From a checkpoint of a small transformer trained on Wikipedia: 14 layers.
Each number is 500 + 50 x the weight over its row's rms, rounded and kept within 0 to 999. Layers, rows and columns count from 0. Numbers have three digits each. The size before them is the row's rms in percent of the matrix's.

# q: layer 2 attention query, 128x160, rms 0.178, rows 0-42, columns 0-159
# k: layer 2 attention key, 128x160, rms 0.173, rows 0-41, columns 0-159
q0 101:498517534538475509470481560504487437547601475564586526520556489517559530511533508501585525596506498487526575502435485539495476555383479494412435488577501379577503556624513487474528514470500474498542364474382454461480509477505547556586504649467541483572454560476447425568415535536510421485511493504551520484506561501527497593518514529516579503500583487387478532500567500478479535451535497501478516518492497438602596497474558499564449538428419507480582559496467494532476525457443449
k0 095:529482557442537564522548537427668568544462450521492430586461478517458415469482433471428563496556495470488540536605486561455455498481463554520596511421424531444545580434484538459491513476541507472385512559485564490517480469514494429477449464553409545456529476500585505528485512459469481525469500466408521475488539505502490460401466477422553557480485551497569474463631532570526618523429528397554440462488493509440515500552569479495488556481461476502615481444515526525574433551475481
q1 105:535560459490506466454556451443490441518563555509515572484552557402451532525463536468546435552515481519539450452426447432435519526478495507450462563560628480503445418495456528467528530460552512444481439427505445566490585474512561458468535612448482397572421512507502470606480557537531423469461496498497433518470450374435552532475593536487508457462495579572554607474476534453423472427466615502548578536388506541531496496512512505498508477463469447521502551406515479552486527457548559
k1 123:563509471612525509489586519437390499519541446566609551559529501603540545545508497530531563486504436475503438513464437631512527450375487521459497547532535458492465441566524605417510512501561505384484451511440450546521519459574501464534449538475512505547513504503501506595428465455480565535475496487586455468460551573515490496422482495524539373503579535474576436487484511555457475512478467593464496573456504453506526490463500596524519574528475500590535497544535547435638533455498509
q2 098:489609499547430465483535527473415545390510463458495476460565525603494604495574480394425503480570518462429542530455500510443476473460438461511526504498471534509507518500519536492484475548489579460525407574591507468441537460510500586401459539551558538513529544544478498585494495486478535536528443510500560406479535479606524557572476629474511535496556561485473485543650548548504498570528469510470620525482430499524538475412537463489541434473537462532533557432504558379428504474497458
k2 086:571536467585450490581518535523443597474494450504557505490523522530507489443606458501509462442536463543502391501582529462602508547600469421567429451453576514589505533542456549477405534536433488516517550489587527475415429432438488536488510500462468522514365497504431523531520519543423456478575507568515586419482481551515422457517551484505507504499468528504402507572471529490549536580523459506509481527446446484525437457517524555426483476482621535400516422445578490538519407525501437
q3 109:493445502518440483501516560398526520548555556479473449435422361527585534507429581462486582592455479505555487441522564509512483506539493473385512554518477570512478510483545505551491492454567478473495417447497485494563472505445492521485506498503479506389436482580479548472509518589488531539518463576462518522456504447583574569437500533646569497429467528470556372434532552472522403457545459533554455536531484428498570430490494435596491498559531518500502470578401577483477515442569470
k3 100:547379579436535432389508517470509585511477397468511484556571478498519551517468404493476412495580497519488517511506508535516506493575453494442469553424437520568467487523400509505462563516550499531535516494587471498515593539548437481512486595468407489493599560535450449557412490465488522502528473393462554520459511469511494505561454525483494579459560574523387530462506521541429583480486495447387527448435542476523465401555530426446561473510524459574468481454607490534520506429482426
q4 098:564465562479422523581561582496486510523429429509469529532466589461579493553461467513504440514490535446541441460506484499459510558584522441533518418524468492637508536418437451512531442498585401636466511474533475544494457459530487525563508551511603487634565571515544518524485536545506434495457550549526486533567490476473474507450477436511517495512517520404434532539461393438531575534516492511466479501491514570638518595539411539489481471481501505470540513517593582582437516531445565
k4 098:477567439624551469477561484481412493542556507614450578578587391568545553505447449493495564558453521521520547504432541528569444432477508517434447504434510468471484483531505503410469494478471549438464537450508497513539460523487502498506451594492438452620473500495469543494547456551509436568434465479599516542485573548456465460387460474500567391518509491489548542398525541583447402413465554488427453551502530423496568515463485484523507529369523492475487503512480525540587546474519505
q5 099:507433485439531458400416467453576459514516519530461529555632442533533534509491466507539508455528445481439572540475457495517507570480541556562593491459445537448433416560488459566547456653494460494426544560538493414382528561487516394510500425533468554429628490541462481454491495568510532494474477425432479497531448478583489474503449506470444557541452501552492472458384522570536516473508529435503499377420518511475429486429480499497459419504451548571472512503526479463461472566502523
k5 095:477464541523511539550458551541434458485609559429503550515535494418564486579495526603516520458513606516490562546427570415594512452487522441508401468511436473536430449502512565505495514490557485530475509495523481542426484461528515544529512541504531602532444523425534529542581497451487472581577529503430457495547477529484517510534597372443510546451434463536445471587428492510515359512507524478459521529489488545454471506408376510590419483567476488422560434463566528537524559518568523
q6 102:496616543556482472494483546478413495501438424442527465465465487464509412381410513394514543538513474572442623483556463485425518510438540531542536590548502472478576466552462570545512516541520503527484449537515508543515508524508536510386439538426471505579531424515452473534656565529497460497526501485501539524541543526540479492470501593594457447359467527543448494585505469435455491465501433506516564536461498512574556541484530467459557490524515499499513567414438411438466496473496388
k6 093:509377397532535569445463541589523389511462411506547522535429491447501549605529524436523435610495449497500486485447423595543511550558452484495462517478457514542460505492485516489519576497510504453582508451459490485503467469488489530506472438469462406547538549450500392526441508450609466586509458463408443526506467479501527459492523455620566461448529570632590553485416505440482491521561536472482447513504537429496535441542455419512530539521470579540501499397512477469470532436549553
q7 105:491575501552440532476459463502434552462489519453461444511516485506429432515613470501569541473443492525483551467530496462514442460506515544534465459546484512423482480518498474496526511516547568505544451485525641516496497383492453440613554468432557519492470597523475572516507450597521536542576579507480487532534457561520655520499439490436388567476541520456488493500424509571539521505435396445490470369516435612534450497491397478469522576426536521499543443415509460466466464541564492
k7 106:526539489447500412595415467457463426528410364434485494408485508435458511445528546508477453466603491464579597525553533532429529482532588461559534582454530489487525505500566460517559475524433506475423506481487453552467464539524534490432486513524374462538481523543472544461532497472542498529456633559521468501557480497470533521519564579540467522539478516481526393552491513401486476487474424383480583584577545474548574518512547600579476540494415484533543512549490438440515465447478523
q8 088:511423520468489559507476500440527476486547567449476537537593468528562423474511549618436437466448482497512489545545488496475523529553491455498476441476502482416426484482622478609579638515475488486468489525495430533528518484403457418540476449466482556499479567521524571425534526500500478452524584523407387538581518442438519431533440493381469461574473395531455449494438578473531453521525494512513494488513530458585493548441412471528555492464530394488540423525461474472545439570421480
k8 100:462371559500463474589409605507501463509482584510534502526540488475475536518475454422472505530468452490418502462412459512508497483462587459462428505501443491471535564453481470575539532495429505525506471563403479509513439479433479437515492427527498605540427470472546565451506476557567506501465531482391445445576412492478623497510481458439555475422543512548581470450479481576560432476452571421477525462507616489435480511477434566476509454408520581498477491608495540435524469438476574
q9 093:535502534475510501471538498561539525472578486469534546576519537527489534456629437534557581528490487426488547478410462503455568547518517537497583519465440522342497543479510585429540580476476431545556590469439411444474508555532532619441513492488531510584542439501442500521514456449504468513538440551486542497514558524456466518517633492490521480542522467584437526575473498494550430531490563470538465465548535523437515442527459545499447494373482498435406512396452490533538467460635455
k9 091:607498504430510567383530529609543453554595503566570419487472526587441510509421569423444551469405520415431556574468521524520547454496499517430477509548461478592484509431536498493530534522506593454598420496575570416456494514532526471488498502454442492486573433434525541519498486539604521460521590590473483478461501523475428570499519573515506481488493492445521456544466560527598475483478521407466534564503497493587491552486484410496441505436553509544513418511413519451533550545496460
q10 096:425527441478442527515495485468510421597511483496614532508435456513531467484569494526429594529445392460541509497490482431560535437593523531452518528445505505467452399457590443619505443533545525405515459393549522455419556513440604504573510451482500506509444465499526380528501460562560491465579514475539489545479493506565482613457465536579531506510539430569511486505620524501490451496479457559489492468451536456421490389461514517467479492510535571548587539498457538415523437483493533
k10 099:478519488515520419533384387566451532484566468476492426448508516487464532521488462550527515563496459547394569418426500522492405443544391474442523542559444409544549473542598525570452523396485492475558392546492577509453605504465446491557559378564540479468536511509511485458510499515483500550504471494526440540581512480466480489496581479408474567510487480570547516601534560492454557540571553452528433477505475503541492547418468560523467544486477403499495610452583466519548493515479498
q11 093:557508492483501510550499358585511505451500547539424485444514584521554554498510430455527426519567481448505534406482456443460553473536420468541510400399412499524556529523465509445490466555461466459542615547473525476417484538584476491520464392453577435545573486553537480424503382479482467484522525543547504468515495578463500505552424517517513478485598509436454532455610461461477471586537517416457500435539498485476448519600402531449430487550502523443544595482464500479422531535519470
k11 096:553542498441477506599455523459534478527553503545594500508428527478480470586615487440475508568530423558466618539431552478460574446475505425510492423546516552432418451411525622600543455560474605445495482465479569507452508545562544531529476603525445506458469527563589540552539507497482554538428513449635523566502510495511547462537546565519526521460493449491487474582507466430551425527564478492519500514503465530499609504457468520497494534500493491477478598596593504464522482531430460
q12 099:470500553526454463482510455424477533521423420524495488434495531485577479470411416434397619562494523529492554518567516569455456488514538525451473496509460515533548425475504426568568487504445552485409591510551521511414521462485549513510448596493456545362471461514486496479457474498472524516456570584543436432430525475490548548460450430528395503546596521481525549424515537452483487437497565549448463492411550462543437540456411499411415547592463515514453447441501470453563465449458554
k12 096:471465540298550513552487383473466473555420508482484442509507442521509416492539509427531557486531494446442505456444562473508543466577456480468575425425543523520574524472586391506431516515460454434464434490536417576533437463574490501498496506528444532470527434452526428526505548499543501495544506440507556514577574473555478473524456424499422582442509470595454498538531578525501535523430481414444569499493517506506426443447513396547548512560483514533453497431453417489455541545474429
q13 108:482507538547403613533449507500539443427528503491478453465501556385521477477501491490479491458472515504623484534440465477515474546460468583548448511570546441557503521495517547520590541493507465524529507413492455568501512492489441483599489579469586551540488467529486473441535517473475506505557567605491454493541552500517456459537602449548540493452450477400442499543456508395545510509495558539581430623526384464496527572475489514531448572542623458498630478544496449567576514583432497
k13 109:533469521491525465438510546499529446531584524424437394397496456520506461496420508483425561478501486550532620490529495541459496544517499495497415521521504477463596432536562501488560572494505468462469525465520509460460482456547464497505486497482417595546483548417586536490602501528564522595415516497455471441456543486499531473396471546494529366559441513407561462454541459440468541486464453499566562595528422481525467563467520504434562495514571598614529573542540411470528441496474579
q14 076:510490599387461530462507533480459419503512424433510530427438504394561589605470458458588420507419504473450443557458571491406539495482474545478486609472558436484517551439498611430472452396478555507575516495468515586524588555617465485496439446549498496435515447519452463522455542421428554455488490437450442400468524556448493503434492478457522531528553488470476473461544460538533604520481502488451464480466477530490506518483568484464443499436432494493483516464505445500527468409449429
k14 092:548558539485567464460551372505616524543453529522519580532556536529502537387461489445533457539468575515538470477462342464429551472591460536531416476388522490454474439453515473522434500504489460358557441412522607529520498483453529480539564489495469368518452504472553458535550565529496648405461474485508485478471502488506503424536525482518491439516556580493466504487467483454551528490503444603487491463559552506504517480564524365462501513441516512550519471482497477536479501492510507
q15 092:501504444552454454597484504552489549513526416599497455541517487528600484575521526527442496497529613590494512512562510379532502449433412509467526537466427444503569480404510475537526415442472496554512506454457498545499484475532539512448555524439516391387465457431572473467551526469494548580540517555492449502509505396459587517442518515465377469558507527450460498523526447433430415453523545526566462586492468386506445591481505508448403501574479484433518483469517482554455562468501506
k15 088:446599517547470527508477618533464406535554538459534511482365512499557575428589560519430531507537510451504525536562566576545547456477447530479574525433482547420482465544489494438524450532559530493489535418480494497467472527522558445508469561403442522506420438466598492423476528526496434566459433511540450570444597521425498512448432550470522479515486454500464470441444494579535583560454460504481519521462471499523615512536556444435530519473514470522384462472390573582502421504527504
q16 099:487547495478416527470547523508434489531591549522593496446434442443527546577608446469558533475451510535540482536467501477505466593494489480470473482526492508523527533467468533525574483527498518472492410553376524466473532520544572627545567493572524455538535546550511545582455513510401578585578547453514450451514513605549422551491524599526446604491469536547610521607457434451563539570536492543542474440512464491547499450585468478467550482546464552482508483596559526542570545437482501
k16 102:388421566509509446524488542513548490508492463479528443451472547498468601421410532510493511409535508389540499515485433603487459444493460607573511495549558516524464518587507520386490529501467466475504555502503420459452472528550471496570513465458546498518530476537562471497522409452499438516468487521448525492490457552459470505508515509581473534505522524531576477493495586511563572516451472658588523445471435513434580444584587544452490452477485431492408429506588412473501612554550564
q17 100:558540480458338465522404542513417433505477458479512451497488451451430545467501447508511522535474535566442491500535523482519666469514456509494463478460423599558517456510443537469573467561479492456444430538494479463567510525495482478477526501538515481457463474511467406441608490514544489473463516450519440490607521532519554451440510437608473412581559481472431478448473553533578554516530481389541410494466456534519505414539543549498512434569397450470445479429518386516466504497478571
k17 109:506500514477559589535520510421515510490518472437577494466422492500469496482495470486492568564466511455467546500528616518474587499555504392553577535472497562566563461407445545486490494518386521502475431549436498466396563459495550469493444603552371521481487486463585463468521475486547532513503475535400536551626423521469549456470535479462569412429505564555576552482485519427536526490453523598521492505455517598523540460517417512505507626523469445434489473565518471592468497536545460
q18 093:495493469487619458389571534494556470587479490495546543522453557517410462462526500472557560482603421470448477556446471410428462594576467419564457530461478515505499468520477437460513514399485466504549439435440617546481495493499542582496575486545466556454438403425518522529479470495510430586477513566461585555506494511566467498535556534517378420537597538512513456421429457556454524442527545425521451534479503443493551466501450488543469493466518518421438579460557513512537517509541553
k18 085:604493475591310479496502500502440530484484560470502410566468493483443501557516581472498465522493531429549430531534504493575530566450494569553560555489527543510531540568538468501428507493651495476436392517469506489554581602539555450486521483492526498517461540480500481480487492501539408615506507504470524489509471472521491609487547478445512468573442471377499525504541496537663428583538499544530453482481561572511557449518515517520437491560447495543489444478517506434510500520395471
q19 094:475535566560535413507413542503523484427440553503476493437485470503329401482448485511488486486501399517434566529453484409475601526452644537487456503502471526467496492493411583431505481593520556486555451560483541479535475479534521605496513468493560549638492502456482523481512547517472461440444405551440532407482495572543462539464479522533510455516538443516578484440528545493510464471493512474492539558509524438422568592492603550423563489503509477479479452430498506413533455442450486
k19 094:562496514519492531534438395566483537505497457615414492448424487487434508580527530550544490474477520591539513551501524448498429553549470472517497536576504537505546594464554521464502488547374446476378500599486465425484434520493532549504450496550533580462502405451404459529429421467431502559499515539537539542505315543471535548508480495499485504551519502501503550489412515529585481503533444474603411516493501569403512462482460533501553589543472433544444496446469462456522577481487513
q20 098:387500525511500469458564513483505608519456444468505552453536503469531480521585471456526487477508454551378538521477474424594504477413404489545479440418466459503512593579479489570512452489487543432414470559550530479453554507488496514543510483523489415535609559497469519496474597427442612500481422481464420530560430534448503484577512499521437574490500537557532607498418377592567526465494514475398522446473496459541540504455507464529538590579512507498440532550561549452437511466508503
k20 096:523554543475497628526484516498482462431396519458505445520434463362542460481459530442598444392494501598529535465544515463480493522557510608517430490493523449468435506527440491341510554462453376450517576482513513515541461487450526553524475450479493439467557445561444378527471577520446441478520479515459535493428555498466465587532587503512444546463553543510440464415564474539504513539558540526459531489471400392492511502517503528463529455523524426470486503489572436467463476508531419
q21 098:503556546531385492579552516495503522426518532418425484508455547506522505371531562537523481452547517433582520524591401450446535409571549495469544460513410482575452467534462529549455484492479428537565585447522435498561475440588511533549524419592525549467462495507524500406561501400469518440550546490428556552508579525471447526461591562530617448501544514543485545477480512483521549538520442509461516577531533470406570474470525556538496552535571542418568433557467443500504512502521530
k21 096:459561496476445581424530489549564459527610564539504476566480448591472383564565452472401510483419515586508451519498485497573460433395491539552427438494547428560448584512564528524559555483480580506449515520490636480488482399473502456595518576493503516554479494445593500492522546498542494597524482478448450534546491551509513495532515534454454443536514482471527475602580460466443613424550483462551489509495432515550567464519487516489438593467559465481454564480506482420530520469474461
q22 103:492547514548433500592500513431477454496559419539567505506492455491572453526447493421518533594433449495511529487451593532548442462510539511482468576557487500539452492548503520547497558548546486558404421467498520584585475530544598446527443479483523418543554388474509432447454543539610507594534489536532513430464405500498460456485464470602504599505460492540479535461452497537610498557630552533515480447443542534580487565437506497477425462433573487597484507550487493521401474527525482
k22 092:476550454425425409508509547461482492531512469419534437454590514441544520553539524552510433374402450470434581515484495515526500427384586309515463499533487406472543510570498500549549513508558494543457525449519439539521448479490527502420499532514477542440452455520478558556578502530503517545483503466526539500648490488489437610427483484542467510482503385448487499603509551466549581481546461491518481467524457504430437548543451511519472477445534518518550582447534468483511566507578496
q23 094:533557532550417553507445546530536486510461536483518426497483550383481448455493446435575519498516510418586509492563472627495450422629498501444412517508504600495595582458505519545497438563415519519577525557451474477435568523409572509544462592550492561508588542522513483524427534488448595390455471509558505478483558537505457483561457458537454477435377482495498468495569495491601486519506536456482460442586476509482560544466442516579519526454507546456520535562500526542515497485569457
k23 089:521499501435557508486504418558576430515474586465436499499488435509509448517568446485505458539485506473471463462468378606456481500515476408513555448513517493382491476534388520508493503517445466481403496558571539582472417583513521468551534558443517503471504576440548528535567483437529471533529520443488632464486509441446447471468467484473553577535421523533520442536608472505489507408502518495429502495613451476481523495510507524555608588426442490558541511510541464441602498362487488
q24 101:605532445519497552425387430611575532552472437414490484451411479449480430542436523479546572468551443492505572388460524528527518464439512474554502486525481525539472462436482453543425490463537496522574510553413528562536354529542537527504566540484480461433538473507541468509592510540634423431483434451491562426487565462534444523446483536512387477475482481459559542608515494507461522460497576493583539558513407507422507490541499572513456507543533484457512480502516501467444502467449452
k24 093:462615504532404525444503473472486498530487448517431399496472540456501533568471489510605480565439424483528541431545593542522549618459464482552536475572462530491439466521542505505549514469453625523419501472522461517492588627511540404469440562508517470495453551493538531579464481486387444573487507484442533497534446472591487509505487458430441632486453529541576582511504506541516478454503509438414531532567545516461470521508455550454450579604511480461483543488484565408536530496541553
q25 097:428413484481463492485520499411463493442522468446458447435393469487505463498472391513567432546564464445467453549460442492537472532500561465500513489507531579487519533544528464472525483459489517462395484576503449500526455427514455505446474474443448457572353638483530546495479554539503513378495546456397439572610445428500476458526494548536504564505586528609480469494507622509451567492493514468441592502478427548511483496500513481539461502479532508542398508557534603451436501475450455
k25 105:518478512553537472434360388531524576448461480489493486483471523507499425453400477518589513501407368501566532478526595523540507472458517514426441521570493521509482484464545498555465523547628499500471480563476475491500440489500556534568436567486593565461511530504508506533465479583523408422477472492444557506465545543587557582523406545536473495485492529408516573446423496527499640451442501566503493493472528520513400515527440476470462527498584469514528517625499455475397549508518495
q26 093:591549470453487575444455539436507385453459577503495509492588547474495449465456573501522532506496510418493562415447525412484487451531486497529513484472467490514444540494478571490509470469548558489536519374535486508420389500449548590560555490552576557516522517478473442429422510530447519550585480476495427483528574451485512433496430481472538496522463520566578469501507462421491554524499511474449499472436480408614465511460543568579566423484380555558462655445471547506585508502511486
k26 098:549486426472494456500444534481532499499400615411372491507536482490488532561497478541433461418498476464510506519545456444516350536452470531566459545450542517499541443485474607529499450507501533460457423462468489522465443559509452482532517461458426573546571556444485492463562519660537448487502422464477549491571568526381459498520461567579413456535592523476564562484554530496555428529468422539538567379488567519473544545461519459460496486542522543468463464481517565510449443534526510
q27 095:550483474575527585454462470613525493521470451554357590440502508472541525410635533538481604460508518570523397395445546456483582551456520494491644470469465499538462467536501584487451497507554491510476491494552532502439517422592516496481438524528565491453495578476498519454539499544448465499586508538474573515558457410490423522491451468472439545511562537448558522509443508489574495470446511521531416612508483453519568476385538505513493460526492470469509471470539407479485451498546577
k27 094:520469581459493479484437514490544574458431545507569447563475490469548524480511488442449590515442500545524501466449481515437491499490357529543527552524485478411496495472538470446547525531464523514485447544488484452453460566507487518506559550475461446416579427379481612432473502494472521522544506474515531613477514567535547455449596473504501372494577494593536471447454468461522376501389488481530465548445503487658500465591569405478534483492512455569506555510401571494527511511544525
q28 106:502543411509521506479571445423458455470457645427424525456640535599503558377554477468443431510491595470503499453556438424513434545445525472539590490441490455529494540492539420555445485464622470448511496531506521527528416490564549495554573459431541556505403508522529476402496520508497467556441463494589516494517523522486495497453439574519540488534501461457423505450461474542456523511577463620435527473479444441477504460486491487381444496475541503483403528501507491537533456541521534
k28 104:476480376511460584463501545528571533478519555537501542530538540462600586471567476491566477495577532507483461559437523465487513565532511612572443384457476436548521571440471371417397431411490489489554537497522482493485396561502522501549520454509536488510492514479562470441453541469410527535483508561509518527456428525419533481618597538431517526493507570437462578450446456540484509419533484566454527489541463490467469424496471400492456482544514532588450459423548563455517530539492500
q29 106:517560469490491492547473481404526533518567503512607516527502488539436460535480505461582520553487406585458437520420516514553528495550504482527503520504451509461433473492498664443437455543472546591564550541506515548570450526574453548475507607465554389559479469446519498488536545464526494504599423529519565403579564478522458438465637465532493593552548557516531568529552550526532519461463501465481477572472550527423509383406556556478487605450504490521515488458504478427472536470511516
k29 102:599464550511441449491500521484559497470458408497503444511422525476476501502611472471482546494494574542437532493519467463501495515487444532594417481557527471534545408466523529533471594387517477567417542491425551490578523541518471495483510455526429634401515475586402453554488453536621419563451486542541511553530545462503512535424502473418523449487412459508535466502510587497619479476529503424563544606490478506588480495470513539580529441492533477483512539581426482574562476529480476
q30 104:561504542547560495579509489545544511507435382532516567502500466564481393514459603511510542553398484461423404468435452449388527449554500468519434419522588491522541531557545492514505523468482513475541431504508426510525532584511314526580445425522488439491468454495460514513493532434543602518444492492474523438468455489473577404484447504516524480489474496567533531472506498489540500547483529510538502527495558470505434460439470499499627570427445475478587447463539448549597507420423477
k30 103:487407488545402492567412497457553550452473555490402528449449476462552458522448518412365439498442535509448443548440437412419468477511585470520548414515477482464608483530501534488511483511456485508482460441549531457533476457433524485515448492465488544511445417540578464484461554394587519454472458533437415502527479417539548476477568549423506534454465567560468482538525456463552410577527543487349504471557485522478552433506533526505485529450541529472411571477480451544552483427537461
q31 090:528477459466563506432523554533595584522530507490426426511536469414571458577422462560504547482466492493503531498494564449404522557541464505443396529442522590439508367526533542433396469491532510543535537573433453453433574443442429390490521509437504497519488450531577490462509458532518435537516453510460541412494550523451509478568565479494475414432501497588586518512449521477500443513568485525456449519462468472584507467464482539433498614417438487489402476475491618506472496482454528
k31 101:543532571563538487493483537495507520510601484481425487534469513499490457443449564575517530574440617461455520493607488466527504454427514458555463556559571598545523490500526528591522554482511502530474437578519415414460471489597513531493514417574481537471475534538433560476576490538568496501563520382556509546558445462628457537534372447495454476473430447536458505570521536556561584542518505443513495465523607551511552516538532516486512376566535571442453494504495517510446502535540430
q32 092:478545474551389513513480538517542484430484486441449517498551523543482568476468467580455491583484512586497520521518500383503465509494429431501493536507451452582391457491519444522606558362514535548463558516511511573521584578440507451449509539441543527436529491468498480497456542538450545536525473452397488542412466506464484625491554475507455548392497546515460443460392568397531398522545481410508506534475427525536453481510479503562582474439473565418507505486480585501440478546558457
k32 101:633546551525425517517572562532516438579533481500502548568508476466496461481518527560484565464492475483564541531554531454559556400523534514448511592450520484573494518515538542479437519575464526552421555427522563455462502571435492529513522527556445502539538473515580407474500556430525590490407381496501508551470514498503440524526488460442390507575502555458453433503533475442521557509593508357478506505424577488483509595594554537542508480602531497538565452456510479503546583440543555
q33 102:471497479525427475545520516510424540503434494504575510433450619526505468491540561550484563551576507359444504503486592460524454516478536513435464508517492533485452502546467543537476396547516483474344465509475536570522520511497579524463445468462468546461539479567544547490489512426483558518461469476521678543465526408558510465528515517493553435475498582456522464531535480494457447609503586521502570484484443512547445522596538581563443610532430551451543452580463562512503435468485426
k33 098:549525460464427436513560380508427461538500475512524494445501599550503499545482599512479479398577427484463486500545517576397516499474463495513528573527555482489496512537420560462512401447543533549488555522496489505592528514489466482529440538455485447505518500532551441519569670481480579499493596441485459506471489492535442552546498463461396468446483450472558479580447429514383554571547573599464516484525476529414511545468507522460497596533490506480408507540478489460366526447493558
q34 095:520638636519520414550468544541532537481492587497427483528564438449476497541491495510552504538501527452549445489473500444533486485479536450578446546475457481466550502439501456544535504561567427506577506503509616479410434453447487611488501467468516568520558411491500473463539463513427492528537488532516543541471585509448462497444574464511477432597465467353529401483587524458513552432447528568547608546500455467525490477609519465499482567522550502482515548507518521518542434442402577
k34 101:584511528520516457502506462457523526472579489487400510407501446554521507549528513543502504554461585490450501447462523507472504434489561493561440631422446508564556441524424508489575481362460508505469598391477602469422461457568522501619490445544576534493433536521520529514446488408482457477519487501555479535514432548563512546579426456421457538487511585437548590482459557554523576464441485533464494555552502504515468510410473500431556572582459421534513497494460545527544493575460491
q35 094:473511656496468487470525531516521467645530507524588523480462485548561488569471531450470507484481469361503492419457485471521439544462466431506437449509463439527473497568539597533452555510548466543561530519549570551409514533486557518464446570559391498554448502503522486510466573471496505488530526604521458416503491514509489554610428478464539565555453519434412610484549494474464454562499470395517455409481389476592493495476472437526501537547549473584476496558507535559517541453518467
k35 093:470530540400486546430465438432493527593456485461515613453530480488589593551531494515519451466496602466485518545500532501541433400558404593459532465489637417530392464512477549509505437413519469434535499374453497509529535403513568501451499498520571479412499503493593562512465504513532545542555523511467477484519590459461523537515497456453581485508410512508508496467474436514517497449528446522452539490565475447400451434388493465496549460533505502474495492555476453386477575540543507
q36 094:572463456617538541506504469546496498498465518443466522517482380459602541480548503563445476548549451512452531547562428441438538491522466531475549463523496478505454404481541474506491480563553505576471447488467559535478467534515467410540454485548436533394546440348474577497470542528474463492425581498559450484509515634490461459608455459460522571393467452542424521387425490384503446491510538516455492395441426501503486522584450506525540480479524456545514490459486489460483454515511580
k36 100:493578435570492495486586577422498544483555430482479404478539460484519541537587543510367377501559451520467474523457487508562483580514556503398509468535517552434507524569505572570426476594392483465547438512449518538531515501517509407502585439543440456530465503453456453477575557471493486509481450530492555578468561549501425530561481504364507501542478453549513492500497482474448457599421414413480506514530501451407496456454429528421463546570562548482477539499450442532472446506500497
q37 098:604454548482575516510528506539513473454575559529454541554474398566494582455485493479473460441585464520490513488475473542485495500563502440479505393614568539514436569520441509477604504575612578497523450504581528480539554471468424453550593461528489447498488502516483517485532553468491527525567581450526499469490493492588415616557477522419588562431543586452436512401480523482519531478496386498534439446498510460585479515509486568532410502490485547506498428555562458515601471543539542
k37 086:377513515519419426559516476433625472496472489478501490526477496481499543481514483466462512369496512459608469499429417513522501514505563528506586488467594540530483472527608434443485554589535473544562490554485589526598627510559482543420551433537594469420460514565501477569538463515434501498557471556467514503513471567563593442502483512519499510528503492472537415494543336503510430506510444535530587490491505499447491553424462520530477449511517576489507431550455487478537477602541473
q38 096:548492483438489519490548495439506449505458536565506444387570521457530513515557549540486453506504566402557487559542533556515449496481362437495457515472516490557557488577532555506433360445550462502565468603579554523519513570500541457593548517506537459434473427566530551584545498471485503502534527425506554473594393437561463458626528461461566565494448476379436503445448530523419572539456522491443411538574499541494552487504435553471516466457517500502519485478471447500566489483486540
k38 095:490626467542555585429492540523502498509405563401563526534523440487565423475458590525563582514605505491501496455412515379478528568431554494506512494593488355472540523433518456380419492505516512543508477505488536475504482496489551419443531517534533538567482528530593472526468526545517547586523440598484562562453421499524531488543515437544616559447501479442484479466444473423529494460453508536487520511488479534508455510457449509443552390495411504505541487524445436522488518542419489
q39 110:464489468529539545431450516558561486523575504475433545445532500458465526417480432502563574484454556464571399376540446442513510461437571523483479432594521530454488576517610456566566465420566515476420542473500491403447522446383430442511483455492583486451491604509396552526481512557518468511494466425502422540441490602579571460484520501488521515489514461497598554522484537517407561488523457416505487471505485480524431474520445402470479523474503580538504442472469446508513442448558511
k39 099:539464517451490552541473504488555476543604463544462511404565499495492517497463466577505520443533437504543448422494499478439504551486508526498554580494542451427484520427556485493515431508488553421514502476533474497495589493558454679443454444598534470544596561506488493584470518377498506506546458558531453463503537461513456596526552417562494559531557576449511464502527548536528457485530467499530562552487528432482493499658529431545437389551598502566548522512444528546532411443531538
q40 098:525468499515600589499608410457492576531501557406462456491485429446497481469495456487472556538470522575505550479450519469524480451572484553452532403558480493459459443475515509497500438535593519525487536537428494585545464522545397454610551441500518521475570505465643603516473511442416560510533509548447518491549506468604532572525525568439426538539523433504498485492531521420514517549479443517502428546419532584473384406536484563567517520540563467492541568535535473521557588479519521
k40 115:488493501530438423425600540531595449469530532428563576476444518517551506462529475586552475417540465439603483510504480495517436398504588591520534527477524524557488494498572444454493429518638517473472499563482482445516559534561493517472465543585495495513568573565559494463543546538494496489491414470600570500589366575516584544519520536560430447572480491549466492544466533472500575555503467489536578551583488453416550527564513518512470493494464528512485560531503411543510383489465485
q41 098:436496555493421466570504494411483496446463535472407458512495517533448508505436514556513425439551550570439551496533476521567519495409522481445465480469442461495537482475485517554436560437602566437443444422554499496499546410444596421421462490518501479552579443450461424588494541504581451435497609501526455396547546504546443503453487553623487519486488521460482551435451449439542554495542466560421392426458468453529457505519428472468521515501495488491415412532587488485459512477565549
k41 108:492475522452525531474380541446540450465509466452485584508449526400545379548586477517515508592436533503503517567531509548484579451469543463515402479472479493541550531476467449473486539553602414438407531562419582541504554490496517609451496475530471453550552469571483486523525531465440625516549510521468591511570490481482504427512584482511522511520565561523500598562530462507458540526521519500517560378433495422477462620442445511484538504565561518545470487536539450521375492505530540
q42 102:569482460537516622399537546469461506482479471569530478527528467408524472538503524595510524536514473514541456580492465428569551521490480512543423504431563518472507465524515481471519514443507459532488499518515510433426525582450527349438464495450481580500544576549535505525511528583534625505436522582541527539484535549491439525576476532594479437543477433519462512410507586411428529483547554507417521531439514513501507530500505567460501551510477458357518658420562469503498479413496539